Weights of a small transformer language model: 93M tokens.
Each number is 500 + 40 x the weight over its row's rms, rounded and kept within 0 to 999. Layers, rows and columns count from 0. Numbers have three digits each. The size before them is the row's rms in percent of the matrix's.

# layer 10 attention query, 96x96, rms 0.349, rows 0-40, columns 0-95
113:534472510488404518496538527543439564531419506542496561542497477562530548477491523484472510467535496495443461542491516501510477586460484533550481560490430380490452560479477470443507491492529562478531472444551487493506525431456520452550490503482536506530532432529451482490532418466529471504
103:441463497496558408448517489555572498488537520429486498488497541492509513463555426506500497498416518511500448461517463516466511517515462475504560533566506392558468437500517535487494528516538493587487523438500511458530550463452464505525525598550472529523417557476492485466541449478485475492
093:491483563496427408484488499465558428471531475509514518498525542502472480498572557496459496511433583530449489526525495476436588544532501447452513541527478532519471505476460540449564516521476442477547507545497445522519489451508558494455511493516547464507524461548479492567438475399483522576
098:488417494546419449551522522472461507460448514531478458527465490477540469509513502500516521468571408461538500458532515451538490517449542547584511423436510458497509488509529455551499447486508438426487514542491427544503477519544487545539488496518565496507488512591529542450499533473529588455
102:484487473504432496516547528480435482472542464464501490541487524481492466456554574508450497483610521449528549529538500531475537427511519453584441538499516503481508547554459474472455474504423500511565478549530508460409422455530532480428496531496523482451490510544476498416521433476470517464
090:522540477480586461562448441453482472456516516501475504517522533538515494513488462541494473495512482575483547508477390511529517471539535474512496515519541519459452457492452500469539503518468536499414472432433488432451445471486551470492397498434424525464526523580525508511530479486423540547
093:468498511500472522447475554496509435500545483499472502563484508453518511533429530473448484541549509541549554495496563491494530428509480609527494495459520507529481573504466534506541508423513484467457548509452614502433480523508493465478519508526549524510517509456369557480457582454511513503
101:433517544466464433555494535478541408437535497460486580466452438519505518442464529469458491440517531486509496483506412531491479572493505482532462551465451496454435451493498409487488447478487498457567467516486437438481454491450474496435468548502503509467452462540497511463549427511523513517
104:554515496571514519541426497477543494497498493461484450510505525476524570427408455465579463567486540495459461505537541449560469449492473493506496482562487460421489492467496476483451507470502511475520458476479551584444475548507568492498475570471452474486521450427487473482472571509507431565
114:549474486514460483450536499497479523548497523563532481474486466541530460511466515479506503469559605513523437506547405479512504508425471539462521489496540492428429504516486450452476439499535513478478490466496475528445575516487428502459539545495541403521453442541546574557521529513426452485
105:481481424517544538462561483557518499461496498472424483475479499476453422418499445482551558498470550526510504441523542504478527526452569514453500469538476493502542550529510494452455438528497549525504520404574540529520516459489455503469442485491448468465482515428494429502516502596503476577
102:478508501501555485506509445481524445445489458544470491468540513609452494447506533578457459537487433443419524515529494514460479492496549512495490458471416530492556547535515494539467530534543458445556519497462464451436553581433487475478545431495474506552507503438517576481486468466504460478
112:518495494454502480538441476542540481545581506514538497514466458541434448444463515462492450467485565470568477520495548599530589509516497462480526482574500622490470515504480525455495489449491526550564463457551467451480519526497553509439455499504560465568500503495549557476450499514490544516
113:477516478502503453483456472480382440457460423530547464504559484530509463507513549515532503488491528549485477479464552525569496531457466586485459528606595490484523532471517484511528517499484414491531525494449482506489549440575508552503497490473508470403570510520496480454525486504488478428
115:490497439526526466413514405495519445539535489484492555549487433547468522556469516402502464453471447535450559523501519526539534501532539460542500499501525493520479491513526578548444510568489543442528532457486474547526489499486617476540540572480460421502485505576523491462494505507522501478
105:548583497550488517490463506503484509498472523549510577521490456457520437498457438501488461471504499489543523455528440443456531534560579447487521474494506525495606492606522503489469554503437567560464479500518541501541500527529531514465471483507514583510498489457430501503499524469494391428
103:477476537535516539448500582508548435467545530470478495458490443451602521485483499446558482516484462531561554452454469495516523478504493526580553498585471522465485542478432481433497507530495511537503539476558566504451557487502522538507496537498495525592547536482482393426485496466494481488
100:489471540518415473434530541456517455528503471489512529473515521488448529526526557499468521461565504403499540553544492547449462584506532504525455467498498454505486573452464473486491505508467521437548533509490524458540507454561478519452519421535455479547486542499488545551551510445450605429
099:484555550493429489520491528465456523507541442531471510554519521507493463541513592490522517427472561484465489607530525490379511509525467544523439567454511520519431502501433540527459447464428472481497540486468494428507518483485524507515479487545389488551485515464519537515510539500530523455
102:546467503442520533510495525568549507570531508489487513447482511509515485453467407452529450510492503459541531493464529511503515453446381385434533487577503480484481476498545494490495508506561554536513483508549459484493502459450530530494469503478569474470471485470459470445450442519487386464
098:466482562510491485521451486482529526589495564445454483471531500490517533491533514453513431466423483473465536505516496474485436460463474402459514472485499508522451534553564512431459513440558531580615485510500463466442522467482529532480490458499569457449520461508486449491530543502452469440
111:448509508525501458464493540400419448496491463507453503525539537515405527483522557408450494435500529512476542516460455567415499477465547561558465452428455561496469544493459534477491492518479460556545473513500539487529481592480505509528531450519471499476527483463453479473553512478495551529
102:530529498503389472503455475495495469489496514509495576540439520553442532510523544508481469506547501487511501524481503525364582521496545475532416560467451494468441448485457463537584558523472494509504560550511486463478490516558525577443473534521458522546511502463526492494508494519481544417
109:566543469497453538511561446484450504529526457543560446524543515501430466466539527504559483442542542461536563587467544516537439526501492560545437532559441495515502497522445471505525484479495462541620536496529532410512525486483527482480538461487548502504498460545471473458536524492520488574
103:477500487518409514514573518476483535475516533555500508479580502506523422465506427562493457450473476456533475482441558525523506491475514488468501544525491499552524483474498508525494575446558485484569519373443528602483482507451537526558438472527541446507484493462502519488447527475426467518
102:554517486511446561492500522566524460462603497479477451487445541463502419414512506449439531444478484519491504434509457523450429527520513465507475442527541520499504486453485550564419530456580487486452505450521533467492563390474489556518519535526508478516519527504494518485543474520531494444
108:477500474494491532539558512415505449501480514517467475462442404517492524487499525469540505484596492510573434497439532527489502462525537485564519492513474486573501581469531507519484562565434543506502415558456531539532486465422462557482478484459547449555474555492576534503523494510464480469
108:504516551428545505560524473498507558473470416433510487539437514492468467498425522526524533463471508415496567484488467456443537552454486452461440460488510437558530522512530548476526558460529502467538479495536541482543426509508539502484558509519399508455532450530497472440461504451444538530
109:414549482483472555515436513496514561490508508460446503492507472512526452546547390473444526475458457586516473547500447486443531474494498420476558481480473559479525490486517474533555511550532439433460506556494467558479473498538531527585519474494433401525513489542482487483489455464497544508
120:555463501457565500461525514486473502507543447501454535528499483572435507504389466520470462455473468538530491506518465505527429539512487584456532561471475479476551557475575478515499533507430569482521457452500508443512530422445542488488485474451475497479557446521506560543425453518572505498
106:463499452544484519499511510485500476565486462475584459461588500561498614442540502538475535492489481607517512442479502494444442579455492458453510520474535432563428508489511464525546488466497507559511486498490473495438538466512518527482488468486504536543472487485426474479515544480453542593
112:494542480606493507481561493496500418470435561448473580502481485457523475486541489496517555457491522504497435492494492579540454504430486513487525545476583476462571461484494470442444557480490479534540468505524479451423509443518462549549449512438446511468505405486489551478485501463504486478
077:502509459493433514525525541464524515526500445460489516581559563471481495431489497456475530499569557539495526475483493497493493485527471460446554466514499530525450541610534515464529560580550496551551440499469510500606431507501502474477515454443497511506528546468478529578425543544509456543
070:433530472522456511515503454521494517477532563445531480491494400446565467438489407481441525419511465567579440489495509509502489481523488547566484511512519528566434505499506478429503516555497505507492507465527439544497465426544498526512497563567506491529494589474507457477468575519459507477
089:387428515513493455492486559502458571454519478480414461484463490544478496561491553443472461502506497424532442453496467582479467533491461474439487487435469511525487540495540426514473469466486490555490442496444491553486484458531487501539494547509531514560503427479583510449476499504466460441
082:561515527544516480480479485467533484534468479592534502460502535559492513582527566513457546536483546532445498512557488445458488472541517498498470508480447487531483553510447553503540492498425508532492495493556524446482596567431505506459505480434494483487454570585496597551527442475540531522
079:501486511466484544525512528492473480506489507502489518500523487456590524548494446489563493445469422552535588476474508518451494486470530429487518518465594483473410464500549465456524479448546483506440447514451444582503412449462505451486523478549452570477538540511507413501452517489474484466
090:504585486440516515484460557509470395456508515451471572502500509535535445447587526478522522519488526508462529431484517524521489469425543486506529452575465505567510515490477462505564488467546503507475450531478547548495453521483542479484421507468468481438545505371511506528466489453465499459
106:498464431488465495521510496470516514553408467522513503510480477518538529544524534497499471515463579427482481523423514481501531478515527558516382527498516542524453561529500445472477459509461435570510550516542426431505470531421531517467522496523481420528479501497525536563522422418525471485
102:478523514528537491486466505515534478469537497530547528462573476434384494477499506554442526584544476506566514484452556520514489543505520486459531545505448493468488475492527486520546434437450591575536420467498537502533512401537511506485505527534515526472499551479565522537503582440508525479
107:452412515519531452525474454501535532486513511491488508472493523515468501535549471514452508538487440449541470564521561598447531548464487513537418506508504560468502491464503494491597541497497539430471478464475556486546558566429460580498452594531525530499442501517497499456532519469507558466
# layer 10 attention key, 96x96, rms 0.359, rows 0-39, columns 0-95
106:612453510450464491541486458485479601530481488487502533567502478523484497523516514510605457537486445556472502471482508523498459504471449573481401459462534470596511453519532489499469547424540531505493497477497482472533460506568527500528502529541548511486453567495467512478435553494503454564
086:411532488609570511583502535511438500446489480477565447488529505524447472520518487550574475516494542487522523425500504491521540494502391517466492535489485462499485524503457603463557519556473522523506492420529500519501479490517569453476531588504527538524501530480524457538564485494511479542
094:499373459539485519486504462431477470487464463513510507507471500559541479575509550527517441479469471519577490427534512537504503408474485476590544480460548495502492520554557508581492465481500446477607493490494435481484522533531488506471460531472481472455555579497530471445455468506474510510
097:517476436473483450524483459515527515504517550539507462522481523499513566432435508578452469482460490533510454582537445560493510489467488528564537460483485451457456507517437454499534431504424455587456452468528523497484545506514433457491560476543495408479523513496539525438433437490543500500
103:498469517583539522489523459484516485536523470477465491483503472560518468496518490455400425499505428455561571384537486526484500522526486504547472486488539498570470535476501507514556465469524544521564495504522496565493487554552515424503510516480519496422460544534575503514438382507528486479
108:557516471485529493480568526472447466522447478418478477483488512447512522519526573500430557500504503572555488512437608524490495551523482518556508552476457450467507435560431516546511523490431510535515540624499463576510510460529501540472506495480489472543447524542546476522496542547500512507
125:473451523466516496447583543503540504594462445521443492435488449452434492492579498502484508488512510522510536479492474482549454507516500529504485489464459500438575543534464536479579515470444581505581421551509484502484520505532446461459467469511553508499532484504476566496495605531541537451
129:518453456564476528451480546485441507502446587498518499538433533526521454492563465532522535465472487488545505464566530532428502510518457570481490522424575455518462488553486476469513463477470490535550550539464500542515557524582501482465473529476485503423516549575480529447473502559549586504
102:506438551528552544551530517457610472462509498497541523451512464441566489489479474460482497495528485448491563516538557504476497483498543496539558527440479512476539540468530450526496448419507519437452509523432494450568534373427509491482579503559535495513540504486538516488476548505473527495
116:599512466565429485455509471443485535554557501516466504529569482501481518522461474526505461493539509617494531496484488505490547506567505513543529525496558478484469516514515468463570463480441507386467522489489500481514508514528437543598495521528597530541505524442444528525460496476460555525
114:481539506492457545485523593578468523486487552513413560434470579499500526480471528550525491556470462539499472496488522478516569459536514517474522530496488468503452476467566537445464522520434564517489490465508551444495529415423507482488483583503534498532448543442455451524563427484484502524
118:475523482460424513525455508522528512463493453422509508446467538531489554559468479501511537528526496511489510486546508504470450534404473584496498502506483546517535515469534468522478584531551468444530548464525540483498515561508519508506587498507590409571570531500559560483518518509447409481
114:479485528536479544550529416535536450523553444460590471460543517605493511456387475516501511508581543550500542480467491482506502510471530452470471489466463475483476467450504538419487541458495479474505518570460466496501531515452471527508495500505519413494478453517502574524489507478557594537
122:459537461525611433482520401553520542508494521506462499541521541485532542521456464479538446502555392502518539528475565555500423546494534486576503534503516447499569496470542506541421490524502466545496502517544477483508530496470444558546555538539498467458508483509506469491587490449522485501
115:488521509493510509429452434557528488554540551506514482491526510443481534553508566487503528472496473565484580505499503504504543456483484484478449523525505459379419507541427483482396560481522551521503547566460545465513475460493481479473542517440426546469555489492576436523507503490525508465
114:523541479517457498559519477496498469508430506502480507497458542458500488573495563499490481438525458486520426470589502445478531486544472472456477480452517530539453540497490488441547475466594530539463424552512512537515538471493491444478495481490538565542410527510579568478524542487496577407
084:496451503519456435476529472515513606521469549563466463457461497512417546483516531501518517506606493529464490496453487469501517541551544468491470487531611483505489503411468471503498485546584465442530527487471465496510571422515550421500481539496454550510499469546548482501548531534505520534
107:544489494542441484497580510570496524604549471510454501498481493550498432493573476516455427526462532499585491503494510519577447511500529478489494463491530506568463516572473462460523446487502475467543531549461480476488499456501524411569440460544482480492526447515530531495500475584588483489
099:505521535464546540543461522480468453532477491500460483538562481495455493524575487474534498513511570472569524471527582504502435471417478548526506403483477468425517494589522451446490469446488517473501530464531572454498560495518513566517424491450492429455527429528532458518476539517494505456
100:379498529534507560528500479471461531467525483567531484521513514481468513471442542548502553548475453448488464510521489458509545526432499491503459521478504517503475522414502536490447498581515583478500531512446504475531538498451517580448560530568557554492443444521498522555477491485406489564
107:427515526546549510548537547477550511508543483486527551532508496443508435514509527461553558537437443465498551538529534503512524495447504439561521499565506525485547475393444527476563471524513469468506459474505544601427543506469537488486505484482517449463417479433500518477435509484485529569
101:522484547503516457439507513499508501505448518514413540494502580407486455607565527526517483501466542558544531555501526477548490458505495596504542546539517493516461473491510498572454523500501471414467598566479489546445465534507519403491520515439502504515499527474496516465527552506490537513
103:558506498510519586508549462503534495526487470471455471504572490549537504501510478504566560480497609538536479480506559552553501508503549529587533482470498544535506493563522497562502523510498440513459525591501455464526513504417508568477561535464498463594471503526514442562430544512474500483
101:465462509481484507509500539491512488418517525489480524455598451438598546575513473479508454459488426492564495577536624467528512544489469481475526531408560505527488524526487457470495479494512510487565538412517557513585507470515488462487492478497489438493533553496531489488519545519496464510
125:527500434452431513499505469568537560543457473501455543472494508535510479518573453488526506499575515514544498536427511548498502513409487572493481486489621478444460454585540542483560484499492483478561475508538528482529494478459441422489446564502468472495437466511453475448521541493521484499
108:555557535549528528495527463576539493542462513495453420519565543491459558450509491503480494460537480514482468495548542546507519462544554553493475489550495478460446553518545502457513540447429496463491533486531511488503524435524504469540411437519552474445503422499475528553548454586459544566
113:523460476448494451494493400455561567524505454522549557530417518529512490463493478514488540495468494524403508561466489458541545477573538563555530486559475492516499510478526519437477528500422500540537428503515508433545526441500532534504534511576472468546468495465556531452505510504575548479
107:537472470433491566555455500578466490487547523449579491466517517510506539509492485442522530472403488473480446477513494538546405453518473530466484484522512546549503530475539472510423473475487515464533510506541474480517419558508485471509495554416474507486390435415488501445474500544512535512
119:513532510501513476490485516508577415494479502564527548500522498467539538532514535551558490539491472552516470507515522543512554458556479590471499534532506429429466530573477501464477505530445439482472410461487443584454450518490549553374517460496488452470484505456512536446488475485508489527
113:499535484479480579465462451521434547443525467496477483567447565426539568481525523444483561454521436553503510464522508469519565518444491496519452533470480537435514453435513482462473522551580523458518544499502413456531419491491444500433503505461550462445513514494504515493496546530523468547
113:486525522510505503511572518502535505457508568548635570544543495466503514494547490557470488497508500494571474533466517487464445521508425439517497499569524503489600486495488465408524563465533533509512540395493436456453481513501499492516495531525516514575498566506505474525551537505552484550
107:478533516519593567470541426471489464447471480444495513446476490372564531528469507522537459476495467469555487512450503505455508505536492515502490495541473466547450540550465478514491456570557431514502476483489517453495471512515488484541507594534562500517448520499501554469560457495519516620
084:450484495496533443523457524553499485494525540539440490531497570464515576511470565548495527579476433519501443497518445482528585498544488509511559470529523537435504501486532502551468436458523505428487425555433549442441510493496544542464511447489433490552492441579509515542489520518560475493
087:444472497460482500507502519516458527461531547524522526467467495472494570482541590451600543527513452491484526471519557521459476496424438510484476464511551523487561561510514550499423484502519500458422538435451523497474503462518572510602550471458559463531475466441528517419508530522489537471
085:547530490538455462429440456485492491532472531458559486519475501546491544508536441541522462534493520554465514594446486481482485533518548538513446498543479441495509517465518507541484509533519522563560577488456442445483478562478459541442600529584577547505496486548434448480507555473514510505
079:556506415490471490484543487532541425471480503475494583519513533525464406519518446483428474464523492539548512467419474525442588461532542477526517492437506472441468411522507472509597473471428528523554511521514474539475481515505428505472453553491468500513523449475544493427477476515503530495
068:446529532544476610583528528563521557502528545520504468445542493515509534549527512487567499583517514506487531489559525550474529526450567416510543465492529547498542517492494526471460450505524513423517481545470558481519555458468492494504534494516523469515529527522601455446544496542407533501
082:435548551470528494527562523479487567542516529462443499404443474486538472526455560526482492520477509548476476526507510528558463531487495529489581571496452502484517536466496483476522460435508564474467526510454406491422495513472496534487493482443526416556523487584492470465459539435520579514
092:473517500531432572510511517488501513504542465475510475456526489548458538493487460490561473525535537539484535534485538543503541441473429513457550532509483549492477568435425485587483511529535406497497474414508426462522611453447491512435509487509518467520442517505531531415494479494448545504
103:577517405492546570516455519529493610480480462483518562530471464490497543541470523501529482560568501543466441508460509449457516439451420476497545528470503493518465527447560475450556525534524479514447503515501477446591507453439492535514542529525552558502462483516464564492521509444518475500
# layer 10 attention value, 96x96, rms 0.405, rows 0-31, columns 0-95
103:499461492548519455559533519523484540449532512479546521471439522544550475468479423523473435474523530518541384557438450515474487453486518487439506502496554471542482562535450472400518475456502434472458573484524511452530508508507470417501503506502575469494517472408480487517479463516504564479
094:509555561478505440507549524542530540599548446521485479452477546483517512533476474451473488441524541584484433472518432441485468487454531474544472538467515456535476498486507466498450634441497544532517513467554504466459516522443503462493520512469522480468379489490510489512496513447504436496
096:468512500539550570488452460425478512453454466562448424527521516512454473505531490574479504510494454578444536549511537460456426457503431539551493483498460445564509476529575506453438417485502510474486460521497479526513509484481480569463497549429537495544471507508507407539473519469542492526
094:449478427505602493538525493495482486466364556579511470518448432515510458481453430527549555484487475519425538488474495477477491534498513506465503456560488529547458525415503466563573512508517566530481468448550457461502503482507425487490521487460529482520487469515489561512457485467547476517
107:459444439533510501549466493463472533490520471548476429549493454451354478491455542439463519521567501465489491473583482489520498502436527496530475513513473500503569517501444450515545460467517471429511581498507551452465470590533466530504483576568520531467499555521527508491477511500518535473
107:444564506531495481556448528453536520596497481500450557469537501551490541459525589508498552500512483536476526471481539531507469566533527534492471533476486536474519542509514463463499495460478499540526490544559493502441452525482497466514558405592536513575444410536437503521461546477438462543
095:579448532469460556507542542585510460491498522470570493445555516443488498522515563548450502497450579507439518510557472497545487571490424563474493500514508517542506521568539469557491561492479496537469526470445573520459457490524568510514611543497495469494490494512441480498517518564514486461
099:466478454464480448492504511451535497563520472428504531415500489556528535499460531597549462507514492521490517526572500515515472449500523521560460476525484631486521558440496480504423475464450540512524471461512524483411494513416475493461471565455477516478475569527461445514547442496503504481
103:453488454489539522471472565452502538455524505421495483475508550480497526524561503499391497542513496514478548483443554478530505450517515524500545533513508434494525579504483529508534582420467436503495504538497515559561508441470496516450440451497501546527512500479438440578564560464451484574
097:488524530486441462496444476450516513478471497492457443515520445501442566456505530507557563528480553492513532569483456462532544500559506581467492524498449573553562451473496441420466532540447554506545542520466506488480526496532496486507453492476558522550546464596506573515498455474539452567
097:509459475462490522535501570489481452447504517530455502514480455542514539465450517537466531513578495491557447473483532508533553478464548582499519524553578484522543499416533448397568479576483515560466561536454477568503455555503475517537496487479460559487466476438522537464520522521563473464
111:480438554529489490502441549511483492507565510500560490566501491474434491479479459476559490551455532469600484472548488496427585491480468508476440461536509513528482510431455556521519477465449491582522472553551529541451461512478393516487492523513459464474506468573488530467415539515482543519
104:541575511457463524468509513521490560494462517538511531509545512529506547467493514510517497556468420441494541559424536551501537491498513451497525561486412471497457583549490491530586487546455497415484498513473499484566535546586517470447484505392490448548476565475522500539535478470517483488
101:542506449461536490535514492488560480489531571454478470452470529579439537494509527513522485602522522548480499406515467531471406540495467471516571526467527463551420492525563520474547498509517473547422501523545488489420502500499491517530473518520485456558536426536490453509565562461522512540
102:513532481493522502505554447459466513496407506495500533566560535441511600534463510488549439476502530467494472577493456562504497545519523473520497576457454502437464458527467455568502506558464513577464501486533471468521498471521464504510509421526477602492526474504505501492479555432573514574
100:487565502612554488483453451487489483467549529509541462458499510537479460507507435426457555499581470495531492450603549444506486526487542516485487517532548526489531511554559454560517524473516572455485514482476516586457419497540553516482527518515565498492499477485496465537509578561518465477
107:538513469464464495508464414462532494574438513449445452444581486467521560539486466567572478474468490479561591510477513502453521537454509565438558487481508492499445488439523515512502470472497496452478474551483417490453506533489518497496490474501544522507501569465525440469478455397560503521
104:502522482470429498482486485545539533587514546542534527492380488453476556528465531484470572469543514542493458549458509464462499445598467531488503456504477515492532461487498509508495464457566496490601451536481552568577566512493526516480530503462455468479565525429493479545538527490458490476
098:488528560576441473510493514448512477471491520541453513518534488508484522446476502535502517600505520443532604470460466498552534485469406521510461497489471455512523409540481472574476499462497458503490552475507538538483529541487392564467506488562578512427559505511500542449495503550510513472
104:467456484572549536489494510596564535397565487525464526513505488441474496463590538454541463477497486486412566501481544455486490489530528471509538470481470480494523471511482538515498519518565504493516519528591471559578442507479468511451513530540448514479471472468499572462550416529546484500
101:540440495542490470514478541506512541502511535468482529580543475515372476500528547479568491515525452508487560499441481529481504506482487523474494455538570535543470487459521487483482576489572536510510529476468488467530426403524578495417578495500463501525539550537466492514554586514482553490
113:449496485518507485495530460486487463545442478471482431525551501453551567441551494552468491574584429504457463489542507491487448540481487525499477488417451470505544495532515546490483526524503563505529470487512464511481518514466505616464507464381512517443554448481498528489550398463523513496
109:474494469560438516441487423524531490568474530484522475442521500521464485537491541532477481540545550459547449458494529517508474470472518519514500404456463503457452525508539511473464422462543604476449517472436475540569458480474448577510460564461515487549438528467434464472554502528500525537
094:457532471492441511503520578519508470518497515480504406479521432501483496446449482477489476534454546455465564463509484510517473454504463549491455488567514495488449542420501446460476412484529458492507587486508533564499532469434456499509552558436517512548461536539460443503500554520462549399
108:501490459504504506463540451481486546443505556514467440502545526520561559472470505500467548531420563553529491427498567489468510511531454457540498427511490504473570528478464502485496545469520457552429478528476464476503540473472503487472532501470481486508524471438503368529548480375511431510
094:569472495571503448483570491542519406490530547563472524443554495493499467481441489580415432521414431536461512481542478513504470534498524514457485521471439547502500528472516517510494521444496556488498490492479453532508462529438480485500453509468540557546490514425503428499518592487499461563
096:527548480465559541523494470441482569499510567533471438463539481477438528449490506451484482507438550475538570427524612519499493455470516525540488519475486501482536507473513565480529535475489549473498509555496491537535451492559573582483498424485568565482579516496480472534548511562497550510
102:453446514514461465420516502497544514467515504498514442489470485491464462441455467541456492554523439493437491487471474509496462504434546551470539500484478535544508498572539474455475555509580520526542460572524489547593499445592397568450452541463529545500511543476534508462470516536485458503
098:546519544502531479522495439560517482486451493461497408530537537506515528500486474500543551446488545552422478417456461537445558524521504492469507484513457504500501535534490438502469497509517493501488491566435518507517533486487489452370493548570565490556483489543485550501562444510620490477
113:512423567531508558468559455483542538482494528488434440524528498449533524436459485563558462468497543454634489438526513474472432593496450504509486477505509456519506502425459456503471447558482484457491514458527463466460486512479573502501528457509460518489524553560513497564498479489458492524
099:539489537416507464466484504453420427464501437513511512500486474459538555547494464515527554482463497468505445414563454455463486469443615547536515524501494485501472490505499482484478558487487473494561534455473546457481422449464480554515473464561512420428541469472461482532496433475505529494
107:471478561510531446477554611573528495520478525482520491551443536507462453512554539476562551421514542574491476522443466477523489479422450494569514458509574501527523545513528510447539536478490462488531487551516439543381508534510472499517497501502545532557489476488433468464475480505464481466
# layer 10 attention output (transposed), 96x96, rms 0.371, rows 0-31, columns 0-95
090:555498505533512499501569510495503565487549551511489464526503533480488574454435454559455426543535580519549508498599480453548460523503512490478522468498468513475502467522569441547521474436590465519463526445420562443452513468553522476512463556526532492449469465492489466472497528459543550502
090:473434463504472589495484445491481477509503447437454521539474519473508504524498487514552549465423599521471576520493493411516483505480438484516503536523483569517515547499492411588535453480511497514494482449413487453460419503541532501496532467601500521490509457534541535503475500484498551461
093:523522474528465499554482499475515541439460520477387435520449513492414519523438543536460523469508475505541565474531498568465472485478489511471542526506510491461397519524453510472490501535446498549475430516546544510520434482465499523547557473486517470543476459571393525536504487518423441530
092:524476482480469470473465466532569490481578514467596483445486427521471550444521476591519501492440466464544508444489423558534536505469484547492508512503528504495486513469511461541449514462418516446471525459466517514513522482465530529478479447522541459542463600516474515474451472505521393574
098:496543452490512572570485565443493484576533558536571453431564482560494510549447569438473522528453496530507464470476489511483476492565422507508546448507498440553524508443512479523495433507512475510478541514510524487458483499515458491484507465538459545453482504514424573438526593480497488552
094:440524538490483482508492521477534449525476519452446496513599507477474480467515461446523491521440557541452513556539518574481529508592543563500531533517423557472522530475501419456432487426412548471484460470500413513562486513501469515561510512502509482490450534497517459513499566534470462453
097:498466477494571516516500518547527393485492508515417529507484433475518428456525475526476445473546575535464511502459500458540458492436544552556459485449496443490463396489464491539480462511548552533470472476515472465497523555504507426486499498407509543475522445508503471513543530519438422532
092:443508532502386528566425470489423503558528543523479535529500512556543488469506514419518438446508533514518541512416510476427545565469515542454458485520481438486477587470571537473481521451507491463476503480468494479488512519421539556464476478517536522483468459460445456569481508503481511502
094:482464519442522456603461584546494539479483494553448568504483481500561527546415478584465515461553585538444518488503501575481591478492545460518536491526542526486558489541547502430514540481497505499517557516427514522487479485497467490518532584503562498501520476482456530506494495568507468473
092:521489464445420440558554527448509491491490567505377556476450485556531491476502507499516564518455516535534521516498535516446552453457465508496467516486490476470444502460514386483449502524515571456502425513555487507485550525508554455509496448470499479508445534451566543500545514441526545525
095:554473483561461463506524543475462481471548560535500516512514471518544412549475456538498485570425544434520485525431499540636498505481488551470517483448536484446564481493524510510512500445487459526463461514564442511486486456483491563491497507424519492496538501519463556415516507471446569494
094:562567518505486502446504498477505491517424483459515488470532453587527530408483465469509524465496474443529556498484484524476480418514511496538463499520566495508559512544505453462533506479468469494436540447522521480454516564377428463525440499459473555452553482494471538573499507463514576527
096:455442551493475459533502537531490583466529478520404488511537544486498474516471527473506443503450480502597486550529465492517502566483473398540505538465478507477470440467470462474538405568508522513554537554547463519513521535493518440508483512511511442534571559557472449514503500595525484506
088:552538529518492539391494580427487527526505507507424504516462382467468517542513521536498455467498466532454460536477491527472499518451478515517498515492534549488517544511458476473467483449484549505402576571490424405494570503525479499478532532512517437492487527520466461496481516452446480443
096:469525472462583349472479458435469463458535494517466495459524518438457532466509498432529592486531494440476455487532435499517531546476470492585452558489565484554539462519480468518499492522462487493508482506499463424545523487511485479549517512560485521502485474473488515410465484534569519488
094:539507453439496559475493481497507460487480460533566445439511578490517462497504517541509415476459570490482547503461515529525551486564515543492507456485582488473523532507471531435499478489591506496528488538507476399516443455546464447554544417444516524573521496547509507519518519427465452462
100:502517507434525447477532455477469533545491431423367520425493513548532486508499523502507544494491430445535445494418560472524498525503559495565455480566473497507535573442498513511526534498490445463523522460527554496468525503476478520480480495467508384528451492555498452465478519519454457492
095:565475432486470505469501443611499462512452527540506525486449497494478444534516551444519481484460530509536480479508590467472548485505461405501516547465448545477520488459523537507590529428449490510477479488463545537561536401492514403459494515515509558433480506527501526536492485512455475473
093:506515438475473505522519522545511509492484485525482453490509490534455462536502485468512460542513492440460507626460447571439459490472468500528475490606529492566462479496490559486456503475517546573498514467556567463552522553506390444514521511538532525480532525486542514443508528482571562570
097:503483508519515600532504516481504495456432497446468421487417459452487519544529493538503495528601485560508507524447440529500454501555525552488487524485510519531540475438493538420534394489447503511524515484502500570552453466444558475529516498504505495457552572491510532467468437484566557491
092:539454529472554460502494554541510489503443484507496484469446464604575531466554547544475510451539564502465427469533473554511347467505537465522476506471474466529512534473543520474436522515477504543453486542484473470540530491527537506538491464519487478476405483530459496527534573498536532448
105:522509413454473480539460454460502493446518487501470578518439519462492510423530527443474443428498490408474486457496471463511507477495525613550550528485509503522482582530482494489476468526466573499491525486554508566454502406541512521447506540486514514532551492482439509476444541555500564534
096:504485449498533465567476492459509525574485530489538518489538525505452491485545534480491543531512454436531499538444506503514495488523538553461541434439544469429491581467430520429565468516539528539498519502475576417494513473536510494448497553520481548435481466483524436583514483550406510440
087:516520483546441482505527522544459511473452500503557474519569503571478459533536487501521509484521563534487454535500493531534489500441536555478525409459544562487475543442462482553540551519535516529430565476495550551492474593418495456440439475501534537458481472455420523477527503507451446560
100:559501511478435527537479474502500526528487541497352528475490581426530509527553505576472440533493478456463545472492488503521523436476499499470506499469491545535575455534520494568519532527480519531513563468456459462544478489433440569527473473520490467437485443438513479524436467527467443489
091:532489558539521477574558541452509503512467549466469483512530451471492450459525486468453524501433555532476527467485442495531515576453594559507496483595517533497496564528541576537506501511521545538555566466430482478526507483448468482485557446465469521590504494552519489578454487495499456502
097:541527466461510456538467554488447538527457471543460566443495502542498456544508507499415521555446517524454549536519560563563495454598427496522497416489565522514528460528477559463477442481492485530480499487472495566487519471479506529503522462503508524515564513468447377486508489456520443490
092:543492444426494498527508537495516443528481548528554470484414505520513517492470479458382514479515476508540473575510456449506520567417471601492587528515429531470510518512465501537522521528503518495448511446498568506507470490479489500477579460460514454526458552526461508535514438515491584461
094:512546478507471554495483469533560517436453534479414507415475536429504471473490501546560549521500429472482462484492490510493486549465474476539593439487464473504471492463510453508501472526592570524493533479446524476532514506480606558558482476477556523461490605519494521522576498511516508471
096:548490540541506464516557495545520509560469464464416502543539434528552527466566471516503476507482477501545485541489493518451433535526462497487556507496509413538554519585452507557477441548533440413469547525509489522494462470544455526556477490513475505465496433441486571468511436491488423548
094:495526424521488563542513468538532399485514452505491505455478518510546502486538542467502536569511517529476456428511533533494502530439423441493471431528526488486536516521508470428538517506513483486499499416519448463419504494538436583467464559498501505551489414452530479514478431474559573493
095:492438520463521541424556544558443535507490591466504510465465405502486502536469423562524522392486529461502538514490550511523448535527459558490595548548446525441487470541460483473533538512478494513501464425511502524501509549571551518481509510561504496499563478453513491492501552460471502496